Weights of a small transformer language model.
Size: 2 heads of 64 (1 for keys and values), MLP 320 SwiGLU, vocabulary 1024.
Architecture: rotary positions, untied embeddings.
Training: a variant of SOAP for these matrices, 284M tokens, 2169 steps.
Each number is 500 + 50 x the weight over its row's rms, rounded and kept within 0 to 999. Layers, rows and columns count from 0. Numbers have three digits each. The size before them is the row's rms in percent of the matrix's.

# layer 16 MLP gate, 320x128, rms 0.166, rows 262-298, columns 0-127
099:490509460508579548570441441437441470419497528563534531460496421563470539575513436522473482484447496467526471575445562502558550448513460526601555410504405511536529506410493500475485397472547486532542462507481502542475459438517438566470502620518494434525546549501547486399530509554545443445531539440605560550514519441478453475540437479465345532517492484521445454506541451377558457527515
097:542473446476544549551390402493465458552520552504450512607481469523542562537477420556460483527408476562426462532465448506498479545473419557458480502520482512550637510458534510501507556567486481485519487506495486508447458523475524525503466441496416402566446419501531511346499420555539509472461464572466530532463456494523503461515441581519544559534560517487467500314567446571527497483541
102:544598421443548508563500518455491490499460521380423577576507464471484582460550553549525445430482432602551579469419464551495514585585482537526513453569524524497419404509474534576488479508502489481515491491503532535589530490540494529448434432527493436489509528594553556516506572552557528562513456524496442451482541430554488544511489428464561549382451446537475519611555508521520410545495
099:437511572431521526548421522499514473559471557421524492481493455530391525556570521545472371377438476480450583476502484555609551539545524524447481518531513500515561483493597463461537552488476405444513574558525575468567492487425439508514470574542421462574443481484546560475535468532508524452491496555426461542572501515429384465507494483493528537529536534520553396465551561515538427435544
098:519481508542488524570516471598469588493476502472570391605503521423612486499574571500531469507510594566479456529464520471447545446595512414523482420523543422548520473510619464507497457558450443468435526450424527439495475538529456470526519464530477453519455518538517486466498398526540493403468475568409463496468435578531479378502530477446586490488438471470475557452481479407465453436514
104:545455570550559424465565586501507378566376523499572488493463503511561504455569455474489528468519558516554555483460477493508529486503638517474602495539468449482547579463556528462451447515485489408507463367515468467477567538611546589607480450507472448517457582494516561489464472468439466458556534543502428515459561473544522465435456451451494483507497531565513506490563515528472477397566
105:535515586494503546504503417497552505567549463464396494508596474481420472499526435466500518490550527534462535468442478467506507517526649445464498409440546507488422430512592577527507468473493550580522516494591476538529514505516377403468498513449472404486438522465577532534527542444507424502442571481428599531589476572432607446509451520443412524478482507550532517508569444513526511456497
100:521512383503496540453496495440495536500535578446594512482452478488549589436448495539472461539481595467482400478527459449509514412518551507458512455514453500529653492520522432479518461613476552477558517495503515567571600480465554385471542412483508478570518526501426447482495470517536554414495548453501528497425533470403463475518528497564578531509496602436540447467507401535418485551451
099:444533447376427522464501467404500472545504584446515590551475548471412395504445451452524506522579455411448551428531501543507445468507507533562554484494541483460488559485546487483509577471475426580518411484551496512542506446497481442495541484487460547559448550432502413510444449544436536449510457509439469557554411513607508464528451534439537530582435522599458532544471542534567560495401
101:513417427489554480591571423506424494526469475536444568525522600489468476486483530450476495509578460449467474556573457531465553483497462533554466453453445597530512455394458491451470495451519434538529459512460436577497464497407454412588508461540426527419481492569535543473442457519641493473464499506483520456519500400461469465492540534552523583484577444524464468455579400465529530388533
095:411558445436491401453455558533492446521524485500404512449519516471450488501513592530469578397493498532522514501529555520564524427397477564429518404457511466505548576506577482537541521513446415427522484447520482471527460483500439538515492542452484501594484492530569536482481530479513463464538526583477545441417526492447528464373465503418631583552451499598429556455509501448528435458440
092:506483499500460470522569524497522512555520504482487581503505556452489454523479432423471535496469433539454594529462449397535496527550478546571498470551553542497521542474632513483513448563546486609515480464518487617466446518513599426476557505616438559459610522495472398411405581460535455496427457505446435498525538489521464493471401516475440508518436577540477562509449485519551480610535
091:556519546499533546456491556582541500432515446536466589512480414518401453583460541514403521491492524487455491500463554584516448468552485536472500570468526493569517483465475430502506518603442404401470481495514469631533558547513495484441442476537525444539509447468485513576394444465597466576572506574581554485494493491406410490420476460447478544449490554446446557498506416462440521533473
107:483501538441454518563368553415485529565503510534518566471471478525639539546525532425427424491487489441483516471559509399497450458582422557535514555551426507530483508528533407375549556524505481534603542489468454511531582426596413492565514526461543528484531494514464566482527587535461462534563558524533528510399540434515517531532498462558574442548505521493512468464444470499527559577489
102:551437528422490521571495520486486518488504469442513525626485491472511517485484476463476497508544504514408563507429489464599497581533475477473531478481512547524543591431603454441463476410489503547548604517477542478498427438435531490486566601517471483555506541524489538432548524363526478399535443544530513415501537487378566420512460459475513466503562481645491525405530530514451543516573
098:462531526451516559452426447460504449448408533452452491408476449529592563463428575567446420561477529546495490472540499583507501600566498517548518492504518524458575514454555358453462615527502468475483404519454503555483509469536416539504556525435494543568548494478565504452470484547454539405480452556451531527546504512469539548562592513452464498423535542471561605580459465471518427486541
102:512438647501478425447546478469557510600499517543525494490581468545455507541530547481542503412461490453512473423502439549505534557469542596422550470437559455488414563584522552559548519544517567567532502580531515527546536442492469617480460468529466494465552559506429515469454459567623572467423546466563530445561544529510457465451494519564517520487594479430439429501477572456491542482457
105:462507500467502563517571537456464593607549504499525559458542435487572419532547450536567436506525501550430515541476574521528578496480543547494455428581541493451500500527484509499395498514491584509435489401486500516431404442479459468472444551434541571431441492524416580539482461590594461449514584395570418454448490548513435551464573470527464485506516442442561484475502489489464446575540
109:478537491476491492530458592495414561483497495424542455530492484456413390475435516487482458459528524479455651566525425491467582542503571446554615459517586509596438565519507477513583527609516573518547571530453473472533464571519404509499548442535540419519498496557515495491501496463592444500470608521516479493555501529576450505548455506496430492550595489468533575503443468471438540538474
092:431471543531470484531545498500444609448538507482552449530540475494445394546414449449540469503468496435527480456497504533563464385544540410485522529418488507472542482586609521530498412582472519560545535453428530426495525546537498452454559545478509498448592417507513430497591446484515401604419461483440508521509511452449523544496448485491427613497509463406493579528501435470457511451461
105:453528539501499488448513386449549538508490520570496513564459559452449555459488529417519495438524490506457575480465545508442485508430471453519599456529522575480490416510509463513571530627431566447554409474492504482498414538611571510479461600444453468416562428510491484370491528420519541541513482510412506502533460487499551485478506481471468403451502466500560442355499485493554444476565
098:496417498462510488529507554464486535438468510480562441500470475598500528536466473485521447493466535556463523568468512496601492529470404514373482547475445515478502460556520459467488400566477556494386440478443545531520440505500473485527539437386509444517480509529499537533533441537492596559579585433502402518502529518442559386545375441488492527551527503457569438511559346543458478483492
105:517456493448551477486542461619469517538512573473551441565511528488600551491453560477608514486498437468478536482551452452532423534513532480451439504565487485550513438512531425514488558543516507519525498568513453485474475446493436464421513502566413546498429511597516485494412379594550516544599562493489405462459470497540554545559545515604587436435474510519510595564541465465439449566432
105:516429543469493538393598503497435547471459495485549526535527530593504477600456458449528463473448529510535530440593441490555429535568501519534479588503540437495558433501509515482528549571548508449495514594514503516558511421468481447442404446394518598525428521471386526553475430517591502567561488526459464403463544474470449489528554542533504526486549480598475441556567534519404546517458
106:493558473567501518567432445549535578489441616422577532471454492506514531543515436536529533454530561428528507506539491505562499541516489410512400589449466572554564486452567485502500430624508522554468439518409404547479518514452515494559442434480426444522550508480497502528584536517504422593568457548496549445509498430431455521437450475506567488467466522557556383577476512533423516489466
105:438567446551534528473535566513464507468463543585527504459513548536596451472414532567476576557501508495453516458475523413514567504446449545493417407496468409486534469518619463601468497525436513500553519544458454492491483481428501583559451450455479425614447437469461607513482471407493466490498522522526511441491535533481422429545559440522507552486536457591517519546371550465509503438576
098:450532570453584473375445514535532485512522398516515534415436525456472520481434499500436487602429526474505560443535422532485397426484467505530480455451549543447555485495516498507443424538538484539451493547585627535501517555492481533474458558572496494525586600409573496607541422506527519551573494420446425496488428507500493476527425508560492500489506504419506516537500521490467504375455
100:512503548458603489487507507521498568517520473469438505524453553447510543390450522501363557524462489522547465481493472531548556435514571423427532524487540521520458512458572462509505434535487536553551459451397509506519412423540421554422478402495447341428495617482509544456413499467524533441483440504532555527488483470532535482513477525368537480422439573554553479577468484468526478497493
107:478531430488571522570520492498534478596511526521504450550471487468528561475453514510427468476524522514583463566539498443566450528546503428588547461456479385473426545398543520518423463538500447514575515484482378388484566491428443478506562465547377497499429588461473498505505537529515447462531572453459502436420478459436444451432539519501503447464541472499397541502528500401477571404486
103:505491426555570398504471512480513456505501555547537494441552523498511508483485416524525416419536487489591468405473579419548488533451460556491465539554481375577601472465498583455493480614394437512426464485449509483574520563472453474434525522566509474470495474438517508523593479480544396479582585499571527444545485503528511512499504520517538439424489544407527536562503522454604445498527
105:518482513529574534593510518419513481457560363543507501547580466471437536514476524514503469460529537398546558623521525463528489473567479450501437434547551442514658511510457447550480407425521465482529492404460496500536517540552536521467492507534522540528550550502403550447529406414466545459571462507543517624454533458570474486506445536530590459440503479498487556475461428494536553565501
090:479458520439447452446438550409459566451433497505557439518413517441464482538504530425469458522551550468498510488543483548570521518537533426509533534506424525539566554572554577460543474531417554467488453479608540540554575515560523501413452490475495473535429578550466621522467451464477456530476544569558467483461557547439417432594581518502485533496548439504569546514587495466371514551533
105:566505560514520553559458448526451451490404418472495503463496482523582484545448553492442461452475563440472509421478496541467548499472397398474569463521617501445520500655533496578533435515468518522511476520516538579492527433374357513567522553474551487534434525488608431489495443459423470463481478528423531457482476478484452495547507491496487570470530556493521588451491508477523410499565
101:503554512498586438417440435518532492471464434386505571493448484433460424442504447513613459512542511555525540515477407578539560527527498511427551475442539514544435533469620539514463495418490469491422537459578522503515458537401464586516516474582474556624528504511497509497508545552498540485563498502439499460563516472469557396402472551516428525514530497515484443496505405435522449539406
100:457512463493510406426468529537509519428486609477490433470551491457506517470421585476501458499499455462491629378404518534510580457444667509489557492550457457469513538534509442419480472444490459533464468505520515547459549443526488521503467463516457540538495455414431552538531498581492538473524500549538437513437439501465438477444629584538464490519508497493482581507572436453412456418537
098:579528531443558596533572539478564458538444433472461571562544570472451476509528500523493509519477574447564492526575482454482452570424578452461529460503412505527521451472440517600547499531527482509449486399480475377601529490455423537611512439442579487449479490526518441478498567458507545503431465455415590474460456533496513450464501414551457494473464442471538542498560573404423529470511
097:408465538507554401448583516605417479494483527522467521487475507450522513426389580455459522543428427431585564479513535511517536371470597392453539518552502629539519515510530443450561427498434516590495511474493571515535484473538489477552542507439472475513474508449542539501503542525527435500450519554448403492419468545536494484521478563571511522525544523483401514524410506439498450515575
# layer 16 MLP up, 320x128, rms 0.157, rows 262-297, columns 0-127
103:594430506488548513542534437466426488563494469554509500436439450472509563517459486450462451483540522493406462525489582531529533428498516554468458431528550499462453555510497548515529530449570556459514463519462428412401409478516520526442573552554443489462518598419518510575512500589519554515443463466511407502632457548505561556515516489484415572375547498524510398489489424514514589468552
099:512536540536594495547572575481457477495488527580493464506477552488533518465499530481515452547409456510562625475512562513449405434461602560483499536599446502492442505619478545485504538619532527473457543507481535517549412477568558530405531570434431525546492600469493514456460566484541492489588510551484612498531581584480512589506518533448556524492577545550498572475518483432483546520507
108:519530523503406431464476580474444588460485440476510490494481449528549528531548505388577442496483543592426521525516545403562491533410508516408487470518534466482522514498532590507549488554555517485491422471478454478515595532514558550510559528465532559590476533564540348397583489563497502544484519472476445532517483380497438507474546496596431502511579523475601530440548481514544538434490
098:436489448580434510452559497561430488444429534446516440562527541606520462478509397569518476404499433455389519527605498574506523530538469507474605503574522544443540528608504535486573526536559577521520593476548504443494440578558517485485538516592487461500474499523546467454556448447487526441484477462524545508517544482454441473457553466534526411550473552555426544448517523606496552433550
106:631440540505434531524580485591538517586455471513512580571482462463458358496498472491502437477534474498507485586508481424591474402505500521541455450445546494548425424470447482500437480566543507477425546507518551443505466511404431521533462491489520476505441492518496403600486531541446532542426561537510533540499482561482468451462411515448459592618554544463552480507479530419508514450433
104:553507628544404510624531480529498526468574468445550550395556447560436465560476577456452407534533497491520564519498461433547474469548568465473415458522498530566449364527581480515567491525501492476416499497580449524491481582445416464447528586501446575483505539471524468534511518503421510429514497493476525434483561458457486521552440461495516533568471527453589509409515531480560445553511
102:478507451436498598513489411492506449421527509552439465457481488489560523592459482621499434539426497493530522459467491633522506543474541597505441475573506542541513525444531423539514503458614473471447517412421422468430550467517492482475578468590508579420474511452538445429516545504462503490540415572401536474485430524504532544523512504453578521475606564505485413524523458448446504481459
101:536484550484487416531563594487611475492570493518536540469527547520529548486548574469499486460449506492402478413468491609449410476467454464477502525549514499562505480407631342488512501462459490444552588493440464588351510512543486493465516425443475505496435525449502417531439598475511451512522498541446507535539512480502527509466520534499511481546497573554437463426553491437462575463536
095:475526516504514505476482397587516573478426484474472513534505448505513537420491544620562520496469464526581479459381462504480485469497516448531526452447455483512449446475519492492542503510431505525484529453536451484464484467547540536506552471581485467519497482613449510487549538424511587424448634460516482531502553552391468481534394451426432457508527432376495540604508572453463627571488
095:432445448493465554503483459575537486499499470550500578537483490505561584524545554455510524470452482449495452582522525558401503542498473509420441475465540531459520579499468427384439566526565454551571442477518548537439645506541575410541485421455558539539506451507431602501487492477499448546581467478522551518485484493631464519484477492515485602458490475461484592541637519465526533456516
095:606441470545496505369478533500428440545492426518590573550586480369491510492443454556643499480533537457420479520424476513525480481447479527485449511463534479449543544494562503496384441509524585495541527507447574481442453416533532529500549552538485561476479413540496493544493522468446537502425519496530543457500525519515513548563553509589572486507450454466613518375559450517509490529520
095:493539558472519466458451555547516467540490546502461457506579564455576426440432422537484506596531478530539545504487491434628466504544585498500475551412518422545556547490485562499480541484659483437521505469491532476391501526494501593518464554415401483492456471466496489456500583467558470461494436476480439489438469422434536519525475489502525438543496417415570523463394444456470425502433
095:469490520501461538474573454465560509456476574468492487472415378468557487502420547460477479497519448579516486410542500477459602512485635517449465510440448469548514567524540518558554551495486544500526498593519487441509512533381513510577543393440583540516467563450501462467549500490418383438509481527497482420490538524468518599487518435504428422488459520512528456505434588570393495548534
105:601593532454495589515493446546421497504436548479536509486560482424520488514522480483460497471452574509472504575512479479421471528509610526568487479447437512496386476432547429517559491555540547586526497475548435445443618424479475451444475475601538430485434518506448373525528451455484495617465440407465451459470456535489517454501474462486573467481456458479447454597580509476509501489453
106:526543547525608418507478426507408477527456491493512461445471478502527533372538537512410428530436550503539553587471541481510491472498535429476512537381545423539453544542461522522552504467427545463545471501516542446495468525338560432479471499403479518483538524582530593532463453487520569533538613503542557496492479434558486609501492546415471504590534463545485464504466551439524532459546
098:469428548364403523450501472509466552484538517464435524426529550445512436523517459563549427443480529504457513471521500504536489539444606478461533481520556481457476493423474405516474523460530405482520592492573537545508524561421592522530486468479465499454476606469489448515488553577513561456544392460399509460575587537517620505398460559464482483452510583461479439532507471494512584469527
100:524497524537435522567516466454479533541516588425523584506431469525466492470516466524531424508557535459458527493467475537539538545517421360472576577486492534556434599502496544457539430506438498576484670446414489547546483533489539496557540450500491505472477593530490504333514514539483516474454453502496515492453528497388502499397446532558581582537470566521479514488472491411562489526476
106:515475487450474469604437476468499535415570522403465526491472515374455555590458596516476611584435369575528528444508470490438471474465449515542593491489436479551480503456487412444536484472454463501481478438468480565526568450542539464515564492490465507526555459615520514472589445493510517603515516460514498602508481482544564566605510451479551495522482474548487499465529434515476493606505
101:571475539590549445504561476529474468602580393445474548538436441487527420517462497494522492507514514410469475489388552523560517449464453497578546567571463489607497491456566519525511497523564470553514521544478530568483515519611472413508548510475497542469505374452515427487551451527577537492514532601477416460593433540538590486456515528550495510479495538444551395451465504507564568462481
098:500561452540584538389462463510507426530519514501459551490430586489494539483482614428521565523525537538499490489534479411505427465499436482474503482432537461529585472582452459467464541478498528465472511536533598497531577493532458503540346468521506412528467561573488535525438417451490472470514441481609496550525523546550555421456510461512570432443493544538491498442666509433545499550543
107:688528566514485552511459529573471557580525516490551444517522589512484416534472480491463468555461532528504575474436518542495496541538563496570538478453464550584563530432503477408543546495530511492499569472540431559487497518501442555615583543538482585443385432520498488473472506336529537521448486546490481485445569500476487498452597462524509512530505472441532495539501603520448549532457
091:456510605511585450434471463584579426474485443558507543498461469555459540500588517476426498439518469476495520456514519581418443439502486524500568557515472576486483521427533587441485590577608433567541499456514467444521468448453559460564462492505439548475548501409499419515500473507548503448394492449498466510462424481593492546503477507512560433546417509560533431380518587465476496480535
107:513452462486427533577493437477566503513529486648528397495362517581573467497520424627467553486494564488566605527497538507480474503510521503549445510497486553589494529490488537469496526561418510508458434486516511595412493493453477505477551459529402449412417446452536455442452606567550460439481474474509449525418490496483532491474539429489492517489542468489440498463454566552426460493433
104:453475542508539475489599527438496531460554615575547413554582509559549527516464499519453502450482537429496566594519494499531512561551542499482429499463434598506502407601492584574588516497415607528492476444549468501538499484435503513544446545495556441449548496577575491503501543532491414419533514466437571533462541512549427501488547471412523419537480520482572410468512499525528489591562
098:492435357607473427471520396488455458486621437587501538516460499452549509487592466494478581476487542525512523451562485551503456569525542444518544423498500529521472441467558535520471504427518472456517475446523537430453413468477475582406599519458460501558471569534470585468491463490518503583506489541536593433478501499517429554465576574538457556467485360517446540484457553539482507505488
102:433506422463490512535535506487511546513544516498567491484521348475553384455408500591534512545480538521553567508407487503565459481486471500583522517509544525521490451482447570439518400440479552465449560503579502478547546496540553512400567491575578434483509527444544492432535520580526550507511524494612510612479528505528510471563536496488562601446438457508520489443594591564496551438530
097:509513512499357503473433556582497558537513523526496522524500438525580497424513528454501473466484442555485537505578485485412425522491505492591389409510562465530586518525558609495534610540457522523541533411504442510568384500544535448474419499420456444517528556428502493519526532461455532433517530543389511449488570460523531550516528485501465390590571517515528533524499500435441549459537
098:520504512461481497458525480562442511473477464556420570510508427559500379535511465544523441594533539628368563470595566510516487462543552460431560523496465470405525563579481600478552513529563510547432405496522545471491589517500496515494460525515454537548496552467626405562465562498451508489458528519428531510484487509472522481536493621540524429453434479492451487541418465569458479507504
112:489461536476537461510454467535430504509534476534629487462481504572477474487472509535516480570549589541526545473482456449482541545558403580529486349492555487448485468564459511486548531586393438419482443518502511399513530482492497436470491438597422549483493552505505423603588506477546482526514538507468432434449477507468529436524569499495507515549484343458437522509548498567564413533545
107:456470498536522464450469500525404511428556435515540534507521443584507468552599410513630536461453479415479485501536580522469514508471543523532570426498540471506461461489430407392491454486481452505515610430482501605462474516440467540528559531536497449508470490476505456470552431478451486466606549384514426565476487423427540597551523486532543516414569464528571517477452412521486540515514
105:423389538533453499510494577520463429553450519510582472479450503554575527449439483513559467512462468454549481464387459508505507499517521504453562488578516517578515411550473459536490540481494503483459397446443373483391558474492514365558426503492434563477447522442415458485559523420548461496440552449477425552510446511488505569555481528412532486565438496521495425517437509490471601457502
094:511568535448496491513497428466497559443493527487506398576558518486524513440515423451542461478449445432460548572331563522543558435465470458432560529497527557529494554460606617530491528468467520442503423519463461467435562554522452531517526528505419460496531580561456420509535588537499463383474494510606533513543495484468463511517462450484526546560500465442487430474422574428472453474441
107:441516509544560545533474511439538437537538459477510444431509512582552516505546385523494522480535520585464595460491459585518579486502462448456433472556582522456392562529498524567485495492410562404461539405484414558502481532537499523588452471461516519504555451590512554483571541429515463529523467639447535541486512489471577514490545410516463378486516446575438474576489504460485543486491
101:528527465480461508583498523521435435570472535513574460622535510438550512511547504475453561481428507436510479443449504572495417510513527477458536432592503605477555549428515458530530556545501515439393477495485470542473539526526393537415465498433513496470450598501501450557424488522602492431523470461491494491569442529518441476536580445370500531415524508431544539427579468494471553398507
101:504572537487558522497622509628480524526505433528496474415467424478474548506476469539587561499560471597487546535535560476513531451533526486472539461511459570593579526589520396505503562559501556476549504507606525512600563547477545448489430503526499554591517505481461523520486452497572508433568578530530424374459498585468555565534512554511465552509547534471508450508580544523474495594529
098:518491436456471476494446493441564567545418461495475491443544509642415493512406535469530469500547546490560549498577439483427494544444482480525480429585519517439515544523499417568447458461517594472531431462527532448402516436531439497580418489504475416506472492545547514414418439464462506504476412590526428574536434536541471500347521527468547540513525501430475531455507462544559510472509
# layer 16 MLP down (transposed), 320x128, rms 0.178, rows 262-297, columns 0-127
104:434584481513491491507482538508585479491470636480507483524494518538525407486553545515495403466496482615444523537548581464666531563538433442455555498471527522438456471505531463572510427539509451579562435512452523460483554532550498445415577507532482501421464499488499571427452535430477502544419550576467414543552469527518449517431521639525476511515543473514492543592500507529458508465458
097:574468545540609425501480539458459471551547504510510581511420483474500477540567432496482520522453471496484450507537538463456433480561560372496508529523507530491482494518526528459502498455434403473545582442396444461456436491587473518546455488563471428405491412554546499469600463415598432443520480465503387516506465501425544466452395519487519543588486443430569536470568507566456519518514
099:457542468520450348543515523477464433565414522488484588477495467493460571556485489511580462484496519464455408538541554498423532604469491546461428458520414442571490453474539461469429544498436494378483502482530462484499525528463559500497480505460445581500465624620497569469435464524476512526431491529528404479484469511574559540575541439437517458506489619533482474560520508453427545531547
099:507581557492453515484601556429417483533496540458416493565502593542448465389540576567529579475563492509429490453418524508459521513530493599387488526515511541472473477545490525479534477500492463480505507489602491426537495551548498487469543470353514401553428448562525590524503433471477568445515471490425490512492586532451564553553567443566464502560471548501451453526509556537540408518504
104:599576524509472554507527443545435538480484517501550579501460482464455506477436547525553509510604503537469495538514450568472581575505394451498462569465487446480458519509509569393495404377542525586497485490615547504560451512468530598585451423508467470521554453443513487535486467535400499533483560406538558578551516487528557497490396531540432554542532493509536468499505549514515557553601
102:494509564478485605464567483501468449458534532512572493492573488487365428515497491482590471489547584471463490448523536473592544497463548497402517452501514503437465426551535483429521427533411469472578458539533534522527500491537548512531500542520502425553470467442483434461506437404437621486388454565566466529485429443528427500581450504496464506487409500551512492619384464444512473516495
099:517552499621578506521520466583539554534575455531460572483476487447595437579519550492499522440561534529442526506578412421553535419535463527533542511448447536498446457498473474546442474506561499483496572544521467560426463517533546536497478458476465431423483585558449422534554454501450380458406524574502551449456533541590521566494529487569572482440572511432513464453440538469492479594452
103:456571548490541533416513576500478406435504479503476531485403544525497516445501501529432439469470474531431541369513445479474537497593580488514596571531466442530537479567521446499525553614478539453476479534544572501522498585520511516525431457467527494480550530537511525529553366572575504458509417486475522534403496538462494499460494460513534488453431496432595538517460461595416448533629
095:475469459439521457532492464543431467459543484498415467538557488525405512465476478455447445424536529454412538538630523435542493457528482491433465475501572515457477526445587491406471490524418500589487516481469557496523600393475553478570517484450533580354456549510497509413457401495447503461492537476499475487496594547423427504472571468537471579447499466559509428433495447504478576559504
097:531523422484487427517476416430543406493472548521540451515495563456486434532469548457559493496550433465531458531492534563515541484469437524521490462373540479574488535520574493486556480510483536433618456500512452460472554501478496501494547496516491544512513526472546364413626430529486470568440582612602529527525505473458428553587425548470574567481450537480508434403449566519534481457497
099:436415410503563517546482501533510549556443518503543477534541530489588573449496480532451436525504506479491507527488511498529420487480477535544450535405524447516426441476510470581496555445463590553534479578569467409490439507450555546474563466493433465429536503500425563496617496559503551566408439565480395519487589611507493585472395540529516549493504567585479467555514519528439433482435
094:416472369491563400459437580457436557570509525488521423467437505493429450588461403563502532534491486498426525494435598544411483506589465508506560536517458553506517449415434452473489424486436512506600549543465498459575569432494500473596575486514473457473492497460542478532516485487468586508504552500450491566599506491430525491479468555559534570442557465445471451487499421480495452494432
091:470479520460459414463593468478450515416420520471573482480525586433442559457478540437516589434548613554467563495453511468505492572498519541555520517468519541456459457495496502430482442490489511461528518438536600447470455539599581560471508453526481508444445514619562522563424561543585554480476525452625488488418513498538537484516465583592510513498558448523504488472501444473602436554554
101:529508493542450475476516477425526599558500499469547525481514655478545439535482528623580582602549488498532551490500514456547531424391476473558569544471571538431532595482492511469563531574535519412478469502542416528495459580502585519484499467496538479560356547482512541505581478585582527475490527478452567511552465525407483454455511502470541523495475546505469458574515472581484496569487
104:609562566569458515439491535520494500491508510553491552509515580437409558501483547486356485478465535526447525504515546501400470512511499440577506540496537511501518490551595445532499504522556446497499440572547427482571511418461470448616466538438570539501614589517419572523480500497547604485461542465545477503485522512494611516545488571552404583477444493487508469466438376487493478510505
097:557467569516529475520473491566508498471471543571468424488440420450548561497621486516579524419517536539479441477549543497535486486426514448549500457481503487458519545500485464493470443473490583508540504520515518567541468451499512492394399404593501481489550497546537493493477534599550561533458475536443503499500473537434441534439620443523561514518511474642605552485481502438585363474400
101:482507449479462550499525497493474465484457491553465495458462484437548521524524544506409598453498536551556569628432513403445607444516576461550549508488502387501417582495497437502467519532540516610388521459448490479605502484549499506453546525487538501531472489504487616465494496526601461457470556535468459477480537473480495558453508546516550577523511501446443608423534649509519552500447
106:386534499574565443553502524441519473517610489531476505424524423592485385498534546554512588505440457519478488497452516418484498571538496550490437558434537441470522513461592540509517577504488544430457480450503502401497420515604557506510523489468464537393553592522494474569482489529495504412425560443473480538475455573518414566571478538473537545454428417516452468524516535404471500542492
106:518495644603483500509511515481480507502514492427548454495515524500514557522495602576584517409477517517515459479496586500526480507483467451520435541522512521554559589649439522526455518367534530486557589516504457567551468524543528511603410548574437515493497521546556566517494496518463516439542459556550409521525441480515496479501358472507510368514534441548515510483422545450521537502502
097:482431537460478445582570436513571489554548495513483530525500530535467465478460499486523512523589521502595489488517435603582435458561439480551481462495518439435538455501422506460478486481444525524451556579451530517494529562490476455495543475478554520518514552447505530511478594509438616533519496523510439384509494519520614490510506553441530743488540470593487516449483461453550452544456
103:415538412438543506480521513469578494489508447551443490477446568476452551482482545489464498470489525533523622524533507513547461476553419515467512447480559585544473484605517445611487460403488460483402504480476484390473475452553434463453503504418552533523555563371546492526492456541520527468513423384461474535528470517531549529527420451448491514458557468496432465426569498520637417510528
101:515518544501498411495439536570493441570466515502544541484468464433550580397588520480493471481531546410491438489555569479446546532508435468404476554555550514479490471513534500543390478438576522510474539567519568567414545477491463511582546526454446402584496503435520508493534505494521455538457506418525555547436445555534452518595496505436523412522474430520488475427492378460632557476520
099:512448513510512494531518488524554642550488599534515554466572556585474543422516381457496550496496525480552415451397539595464558425414515475548493425471505485483547501486472396571493412493498475442528519511480575503530480555418508528511471480530534536432510495494479538435406490523497466462474377504488490575556571513434446513435461402513507593487476582511485527437453514486518508610475
102:495481503504503490425513516541458474459480601578522366494549402589411508437578549428513524487536523412504474519558460501459545494580445497421409475549471463475520517488617486523466497496390491509523606491422483488521585496573449520508509441541508533455504503535624524543472563479529564484560556452471530520497524495470439437452507597496533524458548547404500602498556416561484462525510
100:421534484502497494540535476534531444447600550486479527506480480539525545502527524508496453524474504485408435431550497539512427519525539418476512498513368380532482566416488546549532448537546558552457470421480440538458610486406426513497530518516463420536500509458482465467447537540472410514449403499563549483517480486523458506540557409544516559484545422401539530619460507464632440548556
106:405413500441481525530466542456498536484471539493515492545433508484464479548565565617532602538562536485446466413524466432503514545533512510440660489491482479536600486467482467385551584522439510468482523506409459479622565528479502400513529512542503512499486411389447429531572534516435553550529400531548463507584557515482439485517567433467461521482544476457525470513485492508490549482537
094:466596448515465481545511571553510495490494472488479466523476450553487528551486574511531529391513500512406596607571519553489456558498519550456548548499500484456499504490484541331581588494474494409495526602603511469511481444498478495548537508457494526576532496533550491493459633388570504505357420452555476531507509540497417527454563544546532571518476532473524488523516524446557529539508
100:443475529395486457529459479474500628419597404452451503491506442493508473534394543483493477454454486457454481495540498498535508515515474504520536535431540469506479530431540484513539525516488485458532579477498449437613489542409470516487473492443473469467488503551460508531612505540541583564507420516580493524542530475599531436364479548522465553559500499437560457514423543438462512503688
106:529508510508498520496553528456397455528520457528537588592559612511500485473458572403507367460461468475506527536553581465542475452534591579498462505516498468472547520415553503521433530378486529555453448548540505585424535583519472476555571536459502429418518574551483560436520567491535559482496464548457499613470497547547543542488493533447523495480560582553391531536457507505486451520560
105:454495592529425476566492472488510448523566360567477452513463484502569567502516571535516446514503594539416498582467537475523430562546491548502496425524460611553595450546467487552464460455402487496458523449473431600454570467557447461469520537493499499480505530475534439511482500577453496470571483335516510475483633431437422481510571519551468561521488519539479454483504490506468467502556
106:513524560512554435486483517441519440573422495503496516594561499447525543539398484598537475501479480562462512443479496474536449466481543471523555485612553380514544627475514619524465564489448586408520475446494421509481518624518486499456445454522424512517550521496446535525616529511537478438423596506503498536578507487626450459521582554503503519454491504567488501487475466490446448506494
096:485435542518498518459541464531526474482566551448491524583501461532548614528519628486624478448430518482539472535489616541516554469478543512446411530479551454408534414563491476460558460492477554435471447532474488486479446511534466447488572470390518511543534410491498403505469454485503449464484537437482407453546492514446591496544474467516525556569469470512530576522455541541616417506391
102:479534477379542365536563493459551447516510513508373485540513548495502463509470398501519501482442571416483509479535592573449539496460467510482506557478478493505440574518601559443540530511451446417526539506505456471491576397472462486507537550423456430503502522420449598504511478550470500499464564597469457500536536528554477519590540524574432461469510599447450497402419478423513490448481
104:423473476551525456481485524476554585429452571434459491482433468452497566460473468402588445539649533609519504480482449533525483594466464496637530509377537514504480494498540536549513534499531590538533543490462441399470496415485509465465456492460560488528541417483565448568500523569478505481466528462538516474515576509444495469576471606464451536546505503563535571479441441515427509563462
100:426402411435566579551524552569478466544476466459536520483415458564434508575470452584450457452570413455496554484498501579437606365522512569528559494492471509427546492526468500434468456476501449520449472480520532404532498469518518553525561509447434575492479538422425451429533563496498463491514432516533527593464492494513552472516564591495525472516561456524486503520462566505524509395602
100:509488437448580425502592463447441469484439542473465508481516378493521504526478547471604507547526451580495548534415454512505511461454443465529517524532507483487457438453540486459553518421501617510572547477484505501432512416538501481430493460445525524584469427472537482507496529565471394512583559498495460541486413537501476517480585611418470594442626421499474502404449553460525534495432